Each number is 200 + 20 x the weight over its row's rms, rounded and kept within 0 to 999. Layers, rows and columns count from 0. The size before them is the row's rms in percent of the matrix's.

# layer 7 MLP gate, 192x64, rms 0.292, rows 100-191, columns 0-63
092,149,196,231,192,230,175,182,201,197,168,225,224,199,216,162,205,201,201,185,182,210,224,198,219,207,201,194,213,156,178,195,224,196,227,183,198,233,183,204,202,156,237,203,194,213,189,213,226,178,204,200,162,198,186,223,203,226,190,180,210,221,197,203,195
092,174,194,180,226,222,204,200,228,212,195,204,180,198,169,195,159,215,209,180,209,206,190,205,210,199,243,196,191,171,227,190,139,194,182,185,177,233,234,205,200,173,213,226,198,188,204,211,194,204,176,201,213,216,210,148,188,181,186,225,205,215,187,197,200
116,195,199,235,186,209,209,207,224,203,172,216,193,202,194,208,191,194,202,211,237,221,220,217,229,225,231,173,233,167,225,221,220,180,228,196,192,181,223,210,194,218,193,205,157,222,225,175,226,216,188,209,203,197,218,180,236,206,164,223,215,184,227,204,209
107,192,197,193,162,187,181,155,175,224,206,236,196,199,234,224,187,186,189,170,209,202,214,207,199,188,182,233,214,200,214,197,232,193,204,147,164,182,172,169,184,202,199,209,170,213,218,176,163,207,197,211,222,204,213,212,199,220,195,226,186,186,202,198,216
097,188,178,202,188,193,211,204,191,197,203,235,183,180,194,175,185,204,190,204,202,243,210,200,187,183,194,208,203,190,196,194,198,193,202,183,120,203,202,209,185,172,209,203,196,182,224,188,175,241,210,236,184,229,184,226,196,154,213,172,203,203,178,182,218
091,213,224,225,217,175,179,226,189,208,201,217,184,210,192,204,199,212,200,211,189,223,218,175,249,199,222,223,234,207,153,194,232,212,169,209,184,208,169,189,184,161,213,194,197,208,192,186,199,145,177,223,204,188,199,220,191,187,183,207,222,198,231,201,211
099,195,215,207,226,209,208,206,196,229,202,195,196,215,220,184,207,228,206,214,167,153,218,186,199,179,204,173,181,207,154,185,207,209,182,172,200,200,246,216,180,200,220,187,163,210,150,231,183,217,218,202,207,213,180,167,170,189,204,177,206,190,202,208,195
101,217,215,194,204,191,217,214,196,234,203,210,201,215,169,195,203,172,197,181,185,184,219,188,206,210,212,196,176,215,157,180,231,219,182,201,182,225,218,207,178,170,192,208,178,210,210,186,170,208,199,264,159,226,200,201,210,197,185,223,243,204,204,185,173
101,214,167,210,180,216,199,211,185,218,194,197,226,216,164,201,188,224,206,223,214,198,193,184,182,192,213,175,197,217,177,174,210,226,199,198,196,218,206,186,172,221,178,203,205,194,220,162,206,219,209,177,180,204,202,177,202,233,183,256,167,214,160,206,158
096,211,178,194,245,220,202,198,156,197,181,201,233,186,205,163,165,221,218,180,195,192,176,214,196,199,215,181,222,176,211,217,181,203,183,194,197,184,219,190,239,231,196,235,200,204,205,210,219,193,167,208,202,198,181,156,212,229,202,214,237,196,207,221,201
104,214,194,208,221,202,198,188,162,200,192,203,236,243,229,184,226,212,207,219,185,208,195,215,210,213,176,146,194,192,164,204,201,187,202,188,173,211,210,212,200,163,181,211,178,227,198,206,194,262,193,190,185,220,188,174,219,191,169,202,219,185,208,198,201
099,212,199,228,226,218,211,198,221,203,193,177,230,209,209,196,163,167,206,171,230,229,208,214,196,140,192,183,233,180,224,225,187,207,215,200,180,181,225,171,211,225,195,195,184,161,208,210,179,197,212,190,189,194,188,173,207,218,185,184,212,186,214,180,177
091,192,147,235,231,211,179,183,178,199,228,213,215,214,193,196,176,220,230,210,199,205,201,222,218,210,194,177,194,202,200,198,194,178,201,176,164,164,214,174,208,223,243,198,201,200,180,185,182,171,214,243,199,196,189,171,195,200,179,225,232,196,199,197,184
108,182,220,204,184,224,168,200,190,241,187,210,193,249,214,202,170,209,177,206,218,184,256,190,213,195,178,209,244,206,186,230,183,199,199,173,215,172,200,208,195,162,189,220,179,209,217,219,177,193,194,205,201,208,220,189,218,209,196,197,238,218,190,187,184
096,209,232,164,193,202,172,209,212,208,189,187,152,209,226,251,193,219,194,177,200,184,218,199,209,204,216,193,228,183,212,230,235,189,195,210,172,180,206,180,177,186,235,224,216,161,220,211,209,196,218,191,222,187,196,205,191,221,199,223,190,208,198,159,199
091,184,177,222,197,211,213,173,212,230,204,220,233,175,226,223,190,235,231,190,168,217,191,188,192,226,188,222,200,196,226,187,225,178,215,214,180,166,220,204,177,199,175,224,226,220,181,184,215,194,202,242,200,204,206,160,194,187,195,220,212,186,192,171,180
091,241,203,198,189,172,185,189,202,201,174,217,176,218,199,198,186,207,238,221,237,203,203,233,193,210,178,192,195,186,229,207,249,220,246,182,199,181,226,185,192,213,241,212,186,215,216,182,207,206,207,178,211,220,188,202,181,221,221,168,215,189,185,222,187
107,183,211,212,213,208,188,198,197,215,167,221,215,238,210,206,201,211,220,198,193,179,194,203,198,221,168,184,187,204,189,193,205,195,171,186,173,224,244,191,201,221,231,203,198,213,194,215,168,183,252,232,199,221,237,183,230,212,190,176,200,181,164,170,214
099,167,170,204,202,215,150,233,194,203,176,212,181,187,209,217,201,222,204,188,207,160,205,188,234,217,225,242,209,197,183,197,212,216,248,155,186,221,194,232,196,218,209,234,203,197,206,172,211,183,200,179,185,200,204,181,189,199,175,199,181,200,200,208,195
107,222,221,210,208,218,179,198,189,218,224,199,153,243,198,213,189,206,210,186,184,186,197,207,196,234,197,201,210,156,195,231,255,190,221,196,197,221,212,178,185,223,209,204,187,210,177,202,210,181,188,187,197,192,229,167,211,208,193,213,230,198,231,234,231
095,228,204,158,232,213,186,216,204,219,184,220,208,196,201,220,198,196,197,223,217,170,233,195,222,200,219,204,204,211,187,240,208,201,187,194,165,209,218,211,190,209,218,179,219,193,239,230,195,173,172,199,171,173,194,231,195,211,184,189,171,195,158,185,169
106,240,213,185,215,218,218,221,194,216,223,208,222,194,162,222,165,192,202,223,175,173,209,240,171,188,203,183,232,177,228,193,208,210,204,200,202,183,219,209,195,202,213,228,188,210,195,194,186,212,170,201,204,209,220,176,165,209,162,184,218,168,202,193,240
099,190,217,200,189,198,207,228,213,204,201,152,221,235,179,185,152,208,220,192,218,177,176,198,198,192,205,185,200,207,184,189,199,206,211,161,223,153,199,169,205,219,185,218,167,220,223,196,163,224,208,220,231,207,196,176,204,202,212,204,170,180,177,202,207
105,192,228,228,219,235,208,207,208,217,197,208,224,220,207,226,196,209,201,203,155,194,190,184,190,180,175,202,215,186,210,245,189,202,209,149,208,170,222,197,206,165,227,213,171,205,209,203,166,174,239,217,211,223,213,212,164,204,200,196,201,185,219,205,206
088,221,247,183,181,208,221,207,210,203,187,188,248,228,220,150,213,227,202,186,214,235,187,199,213,207,182,199,179,172,179,213,184,192,201,220,172,184,228,182,203,171,238,183,163,212,176,198,183,216,204,219,218,206,211,204,189,192,216,195,183,205,191,201,225
101,261,196,207,223,172,199,205,205,198,173,225,194,187,174,195,218,231,221,204,195,181,213,209,191,215,210,201,220,214,171,161,225,206,190,197,207,176,189,202,211,213,234,195,168,218,198,229,200,184,222,194,210,232,197,216,190,215,193,250,190,199,156,187,203
097,241,212,238,201,202,203,194,177,205,188,206,211,253,187,214,204,211,241,199,192,140,206,197,210,201,179,233,219,230,189,231,197,200,207,173,198,226,208,195,201,188,191,211,206,163,247,222,178,203,187,201,210,203,189,214,204,183,200,209,211,196,179,179,182
099,205,226,215,192,188,253,193,176,188,202,195,239,203,167,176,196,251,190,206,209,210,194,210,218,212,215,210,220,189,227,201,204,203,214,230,180,192,201,194,163,208,206,191,167,229,197,184,172,198,186,235,188,214,194,217,199,225,154,214,230,207,219,190,193
092,177,178,208,196,235,176,191,160,215,222,218,181,204,182,202,193,155,202,204,203,159,215,199,171,170,208,229,191,166,200,198,216,211,213,166,190,186,207,223,211,180,194,211,208,195,251,188,166,164,191,195,197,201,222,188,180,214,213,199,201,205,212,225,224
101,184,196,199,206,231,171,177,192,214,192,183,184,191,192,193,210,195,202,218,212,204,204,208,218,180,201,164,226,189,211,219,228,137,251,214,179,216,185,231,175,203,201,208,199,227,233,191,227,227,185,218,170,186,196,209,206,203,213,230,212,201,203,197,162
118,231,200,219,221,209,202,215,138,189,211,173,239,203,223,216,209,189,217,209,203,198,218,235,209,232,212,216,221,148,193,224,173,200,200,199,200,208,232,154,197,225,211,199,222,188,198,195,208,216,207,185,208,213,194,158,196,185,198,219,215,208,195,202,208
102,209,202,239,199,222,201,196,177,200,204,208,227,201,213,216,222,223,235,178,186,179,196,195,225,252,191,187,194,182,225,191,215,210,200,162,205,206,196,182,207,186,232,237,184,202,223,174,205,210,237,193,238,208,203,193,226,230,170,203,210,179,201,234,191
102,182,204,196,209,221,202,171,168,196,184,202,201,224,180,176,181,197,172,191,202,212,210,193,217,218,222,197,215,204,193,174,167,183,193,233,193,172,233,214,193,175,237,221,211,235,176,222,222,231,187,225,207,212,195,204,212,162,161,229,222,206,206,173,216
101,209,204,198,171,182,172,203,169,179,196,207,181,219,209,213,222,192,173,211,183,205,179,195,220,203,184,208,199,181,205,217,242,143,220,174,188,199,200,229,167,193,198,199,211,225,246,197,150,204,169,200,201,224,207,193,198,209,186,209,170,198,200,205,170
097,238,208,209,210,193,195,197,175,235,172,218,189,210,199,201,196,189,219,181,187,174,228,179,192,224,221,177,222,156,203,177,193,221,228,219,188,205,181,195,221,202,191,177,208,180,200,243,184,177,208,193,206,201,193,164,212,193,164,250,220,202,197,205,232
115,237,181,169,213,195,192,245,193,181,214,211,211,184,164,201,181,212,212,214,197,192,199,206,208,187,164,177,223,207,206,199,192,188,241,196,171,198,233,199,206,229,199,202,177,177,196,200,191,231,175,204,153,222,237,204,198,182,202,223,241,216,192,195,203
095,226,194,210,227,180,208,213,218,189,199,189,208,206,224,224,196,177,214,220,187,211,230,184,201,208,197,194,231,221,176,188,242,225,238,165,234,196,229,197,212,224,211,221,171,192,215,161,226,171,191,224,228,226,193,198,205,182,188,214,218,176,207,192,188
096,220,208,246,198,190,192,192,208,202,186,189,204,220,180,176,211,224,198,236,191,161,216,225,199,161,198,157,197,216,197,185,232,203,226,198,193,200,245,201,198,223,178,212,170,208,217,199,195,186,181,235,227,212,188,201,212,202,206,184,230,242,213,213,215
098,203,164,204,239,201,217,192,192,176,168,238,217,170,208,214,219,214,209,183,183,166,228,196,222,191,202,187,207,204,173,205,206,190,196,212,193,189,199,180,206,186,197,188,212,240,206,199,213,221,201,233,176,229,177,217,194,219,172,253,226,208,186,168,213
093,206,195,208,213,200,236,205,199,182,191,220,209,210,164,176,189,173,252,186,208,209,171,216,196,204,203,195,216,184,233,193,226,193,176,187,224,193,226,204,210,185,185,209,177,239,203,173,213,213,150,194,180,204,185,187,233,221,159,217,229,198,202,189,193
105,203,171,222,180,199,226,196,197,212,190,210,198,201,193,199,194,166,210,173,187,187,186,165,210,219,202,173,211,185,148,181,242,220,215,183,186,215,209,172,193,234,227,189,156,206,223,199,213,209,208,215,164,229,191,169,220,203,208,173,206,195,193,226,187
095,203,198,224,184,206,185,230,206,195,177,225,186,225,198,237,158,175,195,215,170,208,175,206,238,229,168,201,212,199,182,195,183,213,202,200,167,181,208,192,157,183,175,177,221,210,204,179,183,214,193,225,196,238,200,196,184,194,207,193,174,216,172,167,205
098,200,225,215,205,214,197,167,204,214,192,196,198,194,194,168,182,220,214,156,200,174,227,203,175,185,231,205,210,199,193,199,173,180,183,206,202,163,208,201,208,196,208,206,157,222,190,225,187,213,189,217,180,171,206,196,239,205,185,257,212,165,191,227,221
111,215,197,213,171,215,170,192,199,201,194,194,200,204,172,198,159,180,233,204,184,183,242,214,206,196,183,198,180,171,218,200,194,206,228,195,213,212,219,200,202,191,210,234,161,221,229,170,187,217,186,183,189,222,178,181,211,208,185,218,229,202,188,244,156
105,192,228,212,245,219,208,192,199,190,228,197,206,196,195,224,190,208,201,185,217,203,173,210,204,211,240,176,200,216,191,170,198,192,222,155,178,209,204,191,199,216,198,223,205,227,253,237,192,215,208,207,225,197,177,179,182,207,192,236,228,199,162,176,211
082,240,194,187,189,213,181,187,215,208,215,183,181,188,166,200,148,229,214,188,221,236,224,215,188,200,201,183,165,184,221,205,231,203,211,174,185,181,212,218,188,206,190,211,189,184,197,199,201,203,212,256,201,203,187,177,206,217,200,212,209,186,165,164,175
100,171,183,212,199,226,209,262,214,216,194,171,189,193,178,186,178,227,224,181,225,191,213,222,203,185,219,180,199,207,187,200,194,205,222,189,189,188,210,168,178,235,196,194,186,180,195,230,197,203,208,175,205,232,246,178,195,189,163,211,227,175,208,213,195
090,187,195,209,206,215,220,184,216,189,198,189,232,238,198,170,223,194,191,182,184,206,136,191,209,219,205,198,212,177,188,194,243,181,211,197,210,198,198,200,190,178,232,185,190,226,207,233,210,182,195,240,224,197,184,193,223,179,161,195,220,219,170,196,179
096,229,212,205,210,243,161,234,214,179,201,185,222,213,195,228,184,188,212,189,193,199,208,213,221,177,237,175,203,161,198,232,167,176,205,203,199,196,211,199,188,226,218,210,190,208,164,218,176,199,180,207,211,188,172,181,214,220,201,197,203,209,222,202,150
103,183,187,198,236,207,191,199,194,203,215,195,168,212,207,225,188,200,217,193,231,209,174,195,220,176,214,166,237,191,184,191,227,192,177,216,190,198,187,196,169,214,185,195,187,247,199,218,146,205,181,225,179,221,193,192,205,197,183,227,215,227,168,165,191
095,191,197,218,213,171,205,184,201,195,175,203,181,223,210,186,220,206,215,198,236,211,184,216,244,163,208,183,233,203,175,222,188,184,158,200,189,201,158,209,186,199,213,181,191,200,234,190,213,161,166,194,166,216,209,180,213,174,183,204,190,227,225,208,195
095,215,219,216,210,193,178,181,192,195,205,208,203,214,202,183,189,172,220,207,195,178,235,252,218,185,213,207,213,190,190,177,179,178,205,196,168,219,199,164,221,215,198,218,184,167,190,232,203,208,177,170,230,179,182,206,200,166,231,201,231,228,171,205,174
102,178,198,209,225,190,181,185,204,219,197,221,203,241,187,176,192,156,185,168,206,184,203,200,240,224,206,174,223,215,215,207,212,201,202,201,185,149,190,168,215,213,211,193,196,167,197,208,171,185,181,195,207,188,247,222,202,173,180,190,227,187,207,213,181
094,200,198,212,191,219,184,221,186,187,166,178,218,165,212,191,168,225,238,222,230,207,224,208,217,195,221,196,204,178,224,233,202,192,218,201,142,209,217,195,184,217,178,197,219,194,193,201,201,188,159,225,194,177,189,184,188,217,186,197,226,198,198,163,176
103,225,218,193,215,213,188,200,185,177,180,199,195,194,161,209,184,215,202,170,186,137,175,223,190,179,212,199,205,209,189,199,212,145,218,209,202,177,201,198,150,201,182,205,223,190,188,197,194,178,191,209,193,194,171,196,209,204,195,211,231,220,221,189,155
101,213,218,183,200,188,210,213,207,183,164,213,181,186,191,209,184,213,188,204,195,197,204,193,243,202,161,201,204,180,186,191,239,168,186,166,164,196,221,218,170,193,236,198,208,212,220,155,243,194,197,204,189,234,208,185,211,183,179,216,196,198,160,198,191
103,187,204,209,199,215,247,220,168,185,198,198,214,234,184,215,201,232,213,216,151,183,211,167,200,185,186,218,188,187,167,197,187,187,208,211,174,211,191,179,183,152,234,192,200,168,194,224,187,210,247,186,210,189,211,193,208,194,179,202,210,175,191,200,215
100,187,235,175,184,192,208,233,194,169,172,195,228,229,166,183,201,198,177,191,235,169,210,209,194,222,211,196,213,215,197,232,202,189,187,168,177,201,180,200,181,189,186,187,205,195,212,195,222,202,159,200,209,245,194,207,185,191,176,217,168,197,173,177,169
101,231,235,182,188,235,238,211,196,194,236,236,184,202,205,172,201,189,211,217,206,193,205,199,191,152,186,208,231,185,195,181,172,212,208,184,185,201,207,175,177,202,179,227,207,218,220,157,231,195,209,202,159,219,198,196,187,207,183,177,210,199,181,214,184
096,180,185,204,186,218,199,186,174,237,185,169,227,228,186,198,204,164,227,186,245,193,173,187,181,187,203,177,190,185,226,206,207,165,230,167,188,186,233,189,199,200,231,194,200,205,208,231,215,175,191,213,194,225,221,236,200,177,216,223,206,193,182,203,205
100,208,219,221,206,193,222,195,167,216,142,198,176,212,230,183,220,205,233,186,181,218,197,225,207,218,235,174,208,197,223,198,197,203,224,212,193,173,192,198,189,212,202,171,195,221,232,176,181,176,153,189,209,229,183,219,224,190,191,209,200,190,184,216,177
100,193,205,226,239,213,215,195,188,239,197,181,167,193,208,215,179,196,205,181,147,210,201,198,175,198,183,163,172,203,208,193,231,187,205,187,205,186,206,168,177,179,198,209,156,193,210,204,189,215,194,172,203,209,193,215,203,194,203,212,215,251,158,219,192
104,180,194,174,253,191,224,225,185,177,190,190,176,226,200,205,171,205,191,194,199,183,207,216,217,191,167,191,219,212,188,207,207,175,203,210,170,195,218,208,163,215,202,213,209,217,216,199,181,219,190,223,228,235,206,154,226,199,168,187,205,227,173,195,230
102,233,190,222,216,194,212,249,202,203,193,202,205,217,206,193,230,208,219,190,216,194,245,219,223,207,200,157,206,176,196,181,232,186,203,197,181,189,170,190,199,191,201,219,240,159,189,207,196,175,199,206,173,203,209,207,241,183,195,208,183,153,205,193,217
100,172,191,233,198,189,182,192,187,186,211,226,212,220,160,222,209,220,212,213,221,188,225,172,162,200,163,217,201,200,179,179,181,205,206,189,205,227,204,177,194,168,187,198,166,184,203,188,175,218,246,198,198,182,198,172,203,216,158,193,211,203,168,190,216
093,225,194,207,176,198,182,214,183,218,194,220,204,196,205,203,199,219,257,178,224,196,195,220,220,175,226,217,203,202,190,166,168,191,203,218,180,158,189,205,202,184,244,206,213,212,197,182,226,183,220,188,171,194,174,181,233,230,189,235,213,201,220,178,199
089,199,187,184,152,232,193,190,206,179,159,224,201,186,163,196,171,186,221,222,207,167,218,213,178,240,205,218,184,154,194,172,183,206,198,191,185,223,202,200,191,191,215,207,204,199,164,179,219,206,197,225,169,205,202,215,191,193,209,203,209,242,190,193,213
116,203,211,224,201,199,197,185,195,191,210,182,196,188,217,204,213,199,221,245,225,193,192,196,190,172,191,177,237,173,181,244,228,183,187,184,177,171,199,213,180,178,206,208,221,177,210,201,191,172,203,225,187,219,211,164,228,166,166,171,224,199,221,192,231
109,197,205,209,191,240,190,201,171,232,219,267,199,194,207,165,196,224,207,209,204,200,216,200,192,192,193,241,217,204,172,186,220,196,200,191,206,214,233,191,184,198,241,192,216,210,213,225,188,213,166,229,207,208,217,185,185,215,187,162,212,212,170,203,182
094,198,208,169,223,171,191,214,216,229,168,229,182,213,218,212,199,205,180,215,203,186,200,217,220,174,182,207,198,208,196,213,196,210,173,181,137,205,231,219,209,190,156,192,166,171,221,191,193,205,195,216,197,218,189,147,203,224,187,197,210,183,195,195,202
096,170,217,178,228,218,209,203,167,214,183,232,197,185,174,200,215,179,203,201,221,164,207,212,201,178,189,225,242,194,191,212,176,201,200,217,177,218,208,191,220,186,169,196,209,185,188,227,188,190,191,199,189,183,204,165,214,207,208,245,197,167,144,214,195
104,205,227,190,202,197,212,193,194,209,178,199,255,203,219,169,162,211,194,202,181,196,222,208,236,178,218,194,216,158,205,182,209,171,192,211,186,170,171,169,200,203,209,179,199,180,162,216,183,196,179,202,214,224,213,198,226,187,211,179,223,171,224,210,175
093,184,196,197,183,181,206,189,202,193,185,210,193,171,208,230,192,209,221,145,162,174,202,226,206,223,198,202,209,196,176,240,195,208,188,184,194,156,216,195,191,219,195,211,220,204,205,174,195,219,186,235,185,245,206,156,209,206,222,201,172,200,226,210,181
091,220,188,182,189,199,196,216,184,220,213,196,165,185,225,185,160,243,228,191,193,207,197,203,209,190,207,243,201,164,212,173,242,196,212,174,173,199,182,202,199,182,177,210,218,173,191,192,171,189,223,180,208,225,248,211,205,217,190,191,207,197,191,228,186
105,179,193,193,182,181,220,216,223,212,215,244,209,210,198,208,168,205,237,187,224,210,195,227,200,184,164,216,230,171,207,193,231,184,184,211,187,198,203,188,199,173,222,238,184,191,197,179,189,182,210,215,197,175,208,202,200,177,179,150,207,217,193,229,237
084,202,171,192,189,187,233,238,190,155,169,208,212,248,215,234,203,172,214,203,197,218,212,207,214,179,195,182,225,199,211,173,238,224,190,172,205,185,196,199,180,194,197,191,214,193,192,181,200,211,179,154,204,188,197,158,188,172,205,227,201,188,204,204,191
093,183,223,215,223,196,198,182,214,188,172,214,171,207,193,204,179,190,175,182,176,158,211,200,220,185,217,174,215,208,191,236,200,220,202,196,164,227,213,205,141,211,214,202,185,189,198,166,196,209,201,215,198,200,205,204,221,183,160,207,181,193,144,201,198
107,207,214,212,226,204,188,227,204,224,169,196,207,202,189,217,208,230,217,213,149,163,223,250,182,218,201,166,215,198,216,211,198,202,179,187,191,177,213,202,189,194,212,199,190,192,179,170,184,213,222,172,184,194,187,173,205,183,185,217,176,170,225,171,227
105,200,233,200,227,185,199,251,226,213,188,177,185,205,205,224,207,204,198,204,204,206,185,186,206,185,192,180,207,177,201,204,200,147,178,197,166,161,202,159,154,199,196,206,207,190,175,217,182,223,229,208,192,198,198,186,215,204,188,220,168,173,164,185,200
092,201,216,191,173,223,235,203,197,206,203,207,193,212,211,228,163,175,204,151,203,172,237,224,215,206,235,178,226,191,238,169,236,167,205,186,208,215,182,171,218,198,236,184,204,197,203,209,202,196,199,197,194,217,186,202,207,176,221,215,222,217,203,226,199
104,209,212,216,196,195,204,232,187,211,182,219,181,196,196,226,186,178,203,201,168,163,219,203,237,233,210,192,222,177,188,233,178,209,206,184,200,235,224,183,188,194,181,213,212,190,192,223,211,227,203,224,221,174,200,205,204,206,194,245,248,236,192,171,202
107,215,253,218,235,206,220,210,200,192,220,213,200,195,220,215,203,190,218,187,180,156,181,188,210,185,182,198,207,197,186,180,191,188,225,195,186,185,233,165,187,213,219,182,183,201,195,191,213,176,201,203,159,230,204,137,179,207,206,188,195,209,198,205,236
095,184,179,233,212,245,190,219,197,180,213,155,215,215,189,228,183,186,172,205,189,185,205,191,184,193,207,193,233,195,218,208,216,190,201,226,159,185,174,185,197,198,198,170,201,178,227,230,205,250,221,241,213,209,215,190,200,199,206,200,223,194,194,180,224
096,197,183,239,192,211,202,184,217,232,207,201,213,221,183,211,207,204,210,183,197,202,187,193,213,202,224,208,204,182,182,195,187,187,192,174,207,194,194,230,189,164,188,211,222,160,204,158,218,210,203,207,196,188,165,146,178,191,164,174,158,181,198,158,194
099,204,222,192,220,211,172,151,218,232,241,218,221,208,220,179,194,235,204,185,178,184,164,219,193,192,173,228,203,188,176,190,214,227,208,201,194,231,214,222,195,193,222,212,168,203,202,204,215,248,215,213,171,207,213,190,182,221,183,207,200,198,176,202,193
096,215,217,214,199,190,172,210,206,228,223,199,218,270,193,176,154,167,231,207,199,181,206,207,207,165,245,192,205,218,205,207,189,210,188,183,194,205,215,170,192,227,210,216,192,202,183,176,184,182,195,164,175,204,208,205,200,213,202,187,212,195,191,198,232
085,169,195,182,216,207,193,205,189,219,197,216,236,193,198,232,179,215,211,182,162,211,192,218,169,207,187,193,224,168,192,203,182,178,179,194,168,162,200,208,235,193,190,213,196,185,221,167,152,186,211,204,199,209,213,151,210,200,204,196,217,183,222,228,181
098,228,196,202,222,189,201,251,203,206,171,219,197,184,173,166,232,185,177,168,190,204,166,194,188,154,168,196,206,211,158,191,217,194,178,199,177,224,190,179,180,188,219,204,199,207,214,232,183,218,181,198,160,209,205,177,222,197,195,194,199,202,195,182,198
106,216,218,256,209,174,206,203,183,191,201,217,199,217,187,238,216,204,196,198,177,180,211,209,224,226,208,205,214,198,186,210,240,188,208,198,199,198,202,179,165,191,223,228,183,200,191,235,210,212,194,242,189,200,194,185,168,175,176,234,215,212,206,150,209
108,207,181,204,250,195,172,212,215,184,175,219,234,196,221,222,174,175,238,209,223,216,203,193,235,212,192,154,236,189,243,212,187,186,194,215,178,208,205,201,211,179,190,204,169,197,206,206,199,208,171,216,189,215,205,188,221,213,195,179,224,178,196,194,227
106,209,226,211,190,242,207,187,203,211,193,231,185,190,218,216,195,173,215,191,203,218,196,227,205,200,201,189,197,187,191,221,195,184,234,200,161,214,230,175,199,152,185,227,195,200,220,171,201,258,185,187,232,224,184,177,198,208,179,181,180,219,186,210,217
092,210,179,236,216,217,203,251,186,189,198,220,204,168,195,202,188,216,210,160,221,195,171,218,184,209,179,187,202,219,182,215,201,182,250,198,163,186,192,214,182,179,167,186,161,217,217,212,182,208,228,207,199,188,191,205,199,214,218,230,217,171,184,204,198